Each number is 128 + 24 x the weight over its row's rms, rounded and kept within 0 to 255. Layers, rows and columns count from 0. The size above them is the row's rms in percent of the matrix's.

# layer 8 attention query, 64x64, rms 0.231, rows 0-48, columns 0-63
size [ 91  87  99  89 107  86  82  96  96 118  87  66 113 106 100 139  79  85  84  83  87 122 132  93  73  75 108  93  83 129 110 177  95  68  85  71  71  85  96  86  83 117  97  94 104  87 107 110  84]
[[120 139 154 157 129 100 112 135 140 101 139  93 100 116 148 140 144 148 133 163 129  96 131 135 179 127  84 129 124  98  75 126 162 103 122 165 160 128 158 142 110 113 145  67 130 168 112 131 126 135 147  95 141 112 101 136 163 115  87 144 103 106 135 140]
 [146 162 135 121  93 130 149 130 179 117 167 117  75  99 130 132 131  67 132 144 130 120 133 109 151 113 111 148 124 118 108 121 107  96 113 143 133 146 178 161 138 116 143 116 119 131 113 130 139 154 180  99 153 128 110 133 189 117 130 148  89 149 154 115]
 [141  91 137 107  91 114 154 103 131 114 116 168 144 155 138 142 156 124 128 120 138 137 111 132 145 156 157 164 125 121 160 107 149 181 126 153 147 142 138 174  89 136 131 104 171 131  98 145 128 131  75 131 101 122 129 107  90 156 152 144  91 156 127 167]
 [104 159 140 108 116 107 132 113 165 140 170 110 114  95 161 130  99 101 121 185 140 103 143 125 125 103  90 158 118 104  94 116 134 143 124 116 171 106 160 152 137 155 116 142 160 131 162  93 129 154 144 110 140 123  82 157 149 121 152 116  84 111 122 141]
 [136 122 162 121 153 115 158  83 120 135 131 113 101 122 120 131  98 104 149 133 124 103 113 144 157 134 174  79 143  96  83 131 127 130  83 106 129 196 145 132 126 113 134 133 103 109 104 150 104 194 122 118 106 117 110 148 106 130 116 122  89 109 127 143]
 [109 103 107 148 140 164 135 127 103  98 147 146 148 113 109 171 162 115 120 119 140 125 127 131  97 104 165 137 134 158 154 102 132 169 149 121 137 108 147 108 136  55 133 133 143 141 128 139 137  92 145 169 174  83  86 108 154 110 147 108 118 128 129 150]
 [104  86 155 135 115 125 165 131 101 165 145 132 164 177  96 138 142 168 129 149 115 134 119 135 119 121 169 141 156 120 151 144 141 151 172 130  96 112 138 133 100  56 115 143 105 114  91 118 132 131 170 139 139 118 132 137 161 119 132 107 151 111  94 150]
 [133 107  94 114 136  82 114 152 105 134 104 111 105 125  92 132  79 160 107  91 110 143 137 143  88 117 168 161 151  92 144 130 120 131 126 110 109 143 136 100 128  92 129 107 164 116 116 104 132 154 140 133 128  89  61 148 172 134 126 143 100 120 139 130]
 [113 135 113 112 108 151 139 158 135 106 131 146 133 121 112 139 123 184 121 123 148 140 121 100 168 122 106 142 144 131 118 104 136 127 122 165 113 176  80 124 115 123 102 121  97 154 136 134 146 105 107 137 152 122 159 102  56 119 126 165 137 128 201 107]
 [144  99 161 139 102 148 152 111 171 152 117 148  96 156 168 133 131 150 121  95 127 123 101 139 156 162 127 157 141  95 138  85 100 168 158 144 132 132 132 183 102 136 113 127 146 142 112 102 142 127  79 132 149 157 118 131 121 126  85 130 130 118  90  92]
 [105 156 143 110 132 111 124 140 107 130 120 112 137 151 146 155 149  91 155 139 106 142 140 134 125 154 149 121 185  93 143  91  43 109 128 130 131 139  99 112 106 125 106  88 141 119 107 109 153  75 115 160 136 113 143 153 112 111 149 107 128 111 123  89]
 [112 125 176 117 146  77 104 142 153 164 140 148 121 117 137  56 120 150 119 145 122 113 133 155 135 145 117 126 105  99 127 101 154  97 138 173 131 139 127 157 152 165 171 158 127 173 144 122 128 114 105 120 100 137 155 113 107 143 102 122 106 159 115 156]
 [133 151 137 106 126 150 177 110 127 133  85  93 129 130 103 156 124 141 124 111 124 131 185 110 101 126 144 111 181 171 108 114 172 133 160  97 140 101 119 134 107  96 131 158 109 146 134 128 145 134 121 112 164 112 140  61 107 100 113 113 132 158 122 129]
 [111 134 158 115 126  98 115 178 126 143 145 127 103 115 108 155 106 154 105 134 103 170 165 112 131 141 124 123 145 133 120 147 110 130 131  56 151 143 145 110 145 134  84  98 127 126  97 140 130 121 131  74  76 120  90 133 177 136 124  99 140 127 109 107]
 [100 118 101 101 119 121 135 104 109 136 127 141 145 116 113 159 140 134  90 144 106  97 112 157 133 132 161 135 128 107 127 128 158 145 141 126 175 145  93 118 125 113 160 111 103 145 139 177 158 149 100 105 136 125 122 129  82 124 171 123  75 161  91  70]
 [119 136 148 149  86 100 102  99 161 124 108 134 166 111 138 123 139 150 146 150 142  96 150 147 151  98 108 137 168 113 125 114 108 147 140 167 139 131 110 104 151 153 113 107 143 152 106 169 111  96  55 129 146 137 143 134 127 160 101 103 109  82 108 113]
 [126 104 161 131  85 142 126 108 125 180 132 140 175 156 164 109 129 135 131  94 153 127 104 128 117 122 110 115 160 155 147 149 143 150 118 113 118 180 106 138 120 118 127  91 112 181 121 123 102 117 110 163  77 126 179 146 120 160 111 122 151 115 133 151]
 [126  78 105 124 114 150 119 117 106 150 104 166 128 146 131  96 107 141  89 166 178 111 111 159 168 150 111 132 177 128 132 140 135 122 128 195  95 132 152 156 132  73 138 148 123 149 135 129 144 109 122 146 104 111 120 120 111 107 134 159 148 135 149 147]
 [119 119  97 133 121 126 125  87 116 131 129 178 145 123 137 198  86 147 118 142 167 147 126  99 101 126 119 130 162 142 133 118 184 124 137 133 101 155 122 151 137 117 159 155 117 129 120 108 125 109 140 140 111 138 105 127 109 149 144 186 121  71 110  94]
 [ 98 141  96 139 124 107 107 123  80 128  96 148 155  86 129  95 119 153  98 142 158 153 115  86 129 144 122 106 116 133 116 121 153 164 154 154 167  87 145 147 109 127 128 153 140 156 132 105 125 147 130 145  69 100  96  96 155 101 110  93 126 152 136 126]
 [131 124 104 142 145 134 106 143 102 136 103  61 132 171 123 134 114 153 118 111 118 129  82 129 103 142 139 131 132 143 170 129 162 128 156 120 105 128 154 143 120 118 147 117 125 162  75 124  93 152 137 155 111 120  62 153 117 146  86 123 147  96  95 119]
 [137  98 130 160 169 145 145 117 110 125 179 162 176 167 121 103 123 128 125 132 124 110 156 159 127 106 156  88 127 145 128  92 136 113 118 178 144 115 105 127 117 108  63 145  98 123 138 129 169 129 115 117 147 117 148  96 110 125 112 101 129 165 120 101]
 [134 159 109  96 138 135 110 143 137 153 128 106 178 149  83 126  96 133 128 129  90 133 180 164  90 109 159  89 158 147 159 121 141 114 145 107 135 143  96 110  89 133 126 124 119 120 160 155 133 129 142 150 107 115 116 108 110 112  81 166 115 148 123  90]
 [180 113 143 152 119 134 153 162 128 144 114 117 141 163  97 107 146 152 103 117 136 106 160 132  73  79 164 105 167 173 142 129 113 126 133 161 128 152 120 106 157 114 134 126 191 123 114 136 103 135 141 115 123  78 131 112 141 132 105  99 133 140 115 144]
 [128 100 173 129 103 111 174 101 152  90 113 155  98 114 159 111 120 107 135 137 127 150 111 135 178 137 140 156 123 109 102 139 126 131 141 107 102 122 137 151 163 115 114 102 119  95 102 139 111 153 138  99 178 177 157 159 152 103 151 111 138 149 146 163]
 [158 166 144 115 166 118 118 147 179 153 131 137  87  99 167 135 156  84 108 129 147 118 115  86 167 121  80 142 106 139  80 110  99 119 119 110 162 147 114 149 133 140 133 113 110 116 136 136 128 145 106  70  99 142 142 134 129 144 147 103 137 126 144 148]
 [142 133 106 149 147 145 161 150 112 131 109 146 152 115 123 119 138 159  84 131 122 132 144  92 101 111 141 177 191 111 168 120 162 101 139  88 114 134 118 119 132  89 116 143 173 133 150 168 141  76 118 131 125 138 148 107 114 132  98 125 118 129 122  78]
 [104 165 142 119 175 116 165 123 136 164 107 138 127 160 105 169  76 119 141 109 133 129 158 158 125 137 161 120 120 153 193 177 108 136 146 115 106 162 142 127 109 136 130 112  99 108 106 116 128 142 154 150 150 125 155  90 133  94 133 159 150 127 133 123]
 [ 93 102 146 119 118 108 149 148 145 126 143 123 116 100 138  92 141 137 162 144 160 140  98 130  71 119 118 130 145 152  70 121 119 146 117 131 129 154 158 103 126 185 132 125 138 125 159 134 110 139 141 191 140 143 160 128 101 115 114  81 133 106  85 128]
 [114 110 170 134  95 100 129  99 144 122 122 136 154 153 157 131 122 122 123 137 147 108 119 206 162 104 122 125 140 134 122 157 131 123 119 114 100 143 151 125 141 113 102 171 139 118 121 144 131 142  62 121 121 170 141 186 153 114 141 149 105  97  94 131]
 [161 171 136 150 121 126 133 156 148 114 162  89 119  86 141 100 113 151 146  99 125 122 121 105 121  92  99 150 107  93 141 144 155  96 136 141 125 130 177 155 108 187 124 156 138 116  93 138 135 158 107 107 131 142 105 100 121 126 147 149  94 100 124  89]
 [118 118 162 108 136 140 143 106 139  85  90 130 127 120  95 112 142 143  90 136 143 125 109 113 137 160 136 118 103  93  79 129 167 130 109  95 122 151 188 124 135 112 120 118 126 130 180 130 104 106 145 107 139 157 155 137 161 101  97 113  89 161  97 151]
 [150 135 124 147 127 106 115 130 123 116 147 114  85 152 105 160 122 157 115  93 118 146  98 100 114 149  98 114 108  70  76 122 134 137 124 172  90 101 181 123  84 100 138 130 132 121  96 121 147 137 123 167 150 127  98 144 123  83 129 139 141 116 118 154]
 [146 132 154 153 109 110 132 138 154 102 152 155 108 101 124 118 174  93 155  68 109 160  87 116 113 114 154 155 115 115 128 132 123 151 150 116 142  96 165 160 155 144 129  73 157 103 109 122 131 121 113 133 177 124 137 153 139 136 173 138 133 159 123 114]
 [111 122 172  84  99 107 159 113 149 131  78 148 119 166 110  96 143  93 141 117 156 114 148 146 167 167 167 122 128 137 137 150 137 138  77 116 145 118 134 115 149 113 123 116 118 178 134 148  99 111  99 111 114  92 125 175 117 141 154 141 117 123 121 103]
 [134 173 158 127 125 120 118 110 131 119 162 145 129 135 130  91 189 105 105  97 118 144 107 154 120 108 128 117 114 125 127 174 111 133 138  98 175  89 171 145 183 172 148 119 125 112 114 131 129 125 118 108 128 137 111 164 150  95 166 153 114 159 117 118]
 [141 107 157  66 124 141 141  88 163 124 114 120 103 116 134 147 126 135 161 149 151 120 105 128 125 115 101 142 112 132 103 128 161  99 157  95 114 128 183 115 127 115 163 163 132 158 180 142 102 143 142 120 136 104 149 171 117 127 141 113  80 103 115 158]
 [153 136 136 141 164 169 157 141 133 114  93 148 107  98 127 126  78 124 150 155 150 150 140 119 135 134  67  87 135 131 118 126 162 107 115  94  87 130  96 133  94 160  94 116 108 102 149 150 117 106 128 140 116 175 150 124 135 142 129 147 151 100  89 116]
 [121 134 104 133 126 128 119 169  93 157 127 141 125 127 139 108 114 181 148 127 130 121 164 183 104 156 142 141 157 120 177 105 129 129 144 120 152 155 122 104  96 114 152 118 107 125 127  79 127 155 162 101  92 125  66 131 152 121  96 114 104 109 106 117]
 [119  92  98 137 191 132 118 133 131 132 121 144  84 146 136 164 109 176  86 152  87 147 133 136  88 115 159  93 117 144 157 136 136 110 128 113 118 148 150 129 128 111 142 118 105 111 103 118 119  98 156 117 105 106  82 126 163 129 124 183 115 119 110 111]
 [145 121 142 156 106 114 123 116 131 145  76 119 114 114 113 129  90  83 145 165 123 165 109 147 137 117 154 123 132 139 131 173 116  85  69  79 115 106 116 167 108  90 135 134 115 117 163 129 118 133 144 148 100 137 141 118 135 140 145 163  78 151 147 136]
 [168 151 127  74  79 100 123 124 141 109 121  95 111 155 107 157 149 162 160 114 115 118 108 140 148 170 108 117 112 130 100 122 126 143 145 150 128 134 129 108 136 124 132 100 132 116 168  95 110 155  94 138 164 121 160 111 101 125  76  84 113  93 143 128]
 [ 82 151 118 121 122 122  95 122 120 186 154 106 151 151 110 137 146 108 119  96 107 125 132 127 156 184 176 113 143 143 138 128 102 166 122 175 124 114  99 136 123 160 128 138 138 187 115 130 145  89 106 143 139 142 140 112 120 124  96 128 158 151 159 152]
 [156 149 161 129 121 117 121 121 160 161 124 137 113 188 138 127 182 125 126 137 150 121 156  73 145 161 118 124 138 125 110  98 118 135 154 174 129 133 111 169 124 158 140 136 129 129 116 152 119 108  81 132 131 133 166  92  66 143  98 125 128 118 111 148]
 [108  79 156  85 117 122 137 123 104 111 111 129 112 125 130 121 145 195 107 139  90 125 155 127 134 128 160  95 140 111 123  75 103 152 114 123 146 106  93 121 134 105 118 133 122 157 126 107 189 106  78 120 126 156 156 118 100 109 135 114 102 152 123 115]
 [ 91 130 132 159 117 114 136 153 108 101 146 124 119 151 132 123  89 106 152 143 160 141 105 127 177 146 159 155  96 134 144 102 109 118 149 111 102 160 118 141 158 159 152 179 131 154 105 118 129 155 123 102 106 140 140 108 115 125 145 112 213 131 118 148]
 [116 143 130 121 110 100  96 158 124 104 150 159 126 118 161 108 117 126 141 139 131 137 194 125 117 141 127 130 115 130 163 119 160 142 119 119 100 168 110 118 124  76 104 151 100 166 144 106 117 211 145 147 100 118 140 126 114  86 148 113 136 123 111 149]
 [156 100 108 100 155 139 152 182 113 136 136 163 136 114 138 155 115 144 137 111 148 174 141 159  97 128  84 121 100 157 172 176 115  97 167 138 133 143 144 147 115 120 118 132 111 104  99 123 123 140 125  95 141 173 114  95 139 153 102 148 144 113 128  96]
 [106 112 124 162 158 138 124 121 139  90  78 135 101  99 128 110  60 164 133 160 116  71 156 119 126 132 148 140 132 153 129  99 117 118 138 127 120 152  93 105 110 115 135 151 101 144 179 138 150 134 154 102 102 150 151 101 119 150 105 107 149 109 134 104]]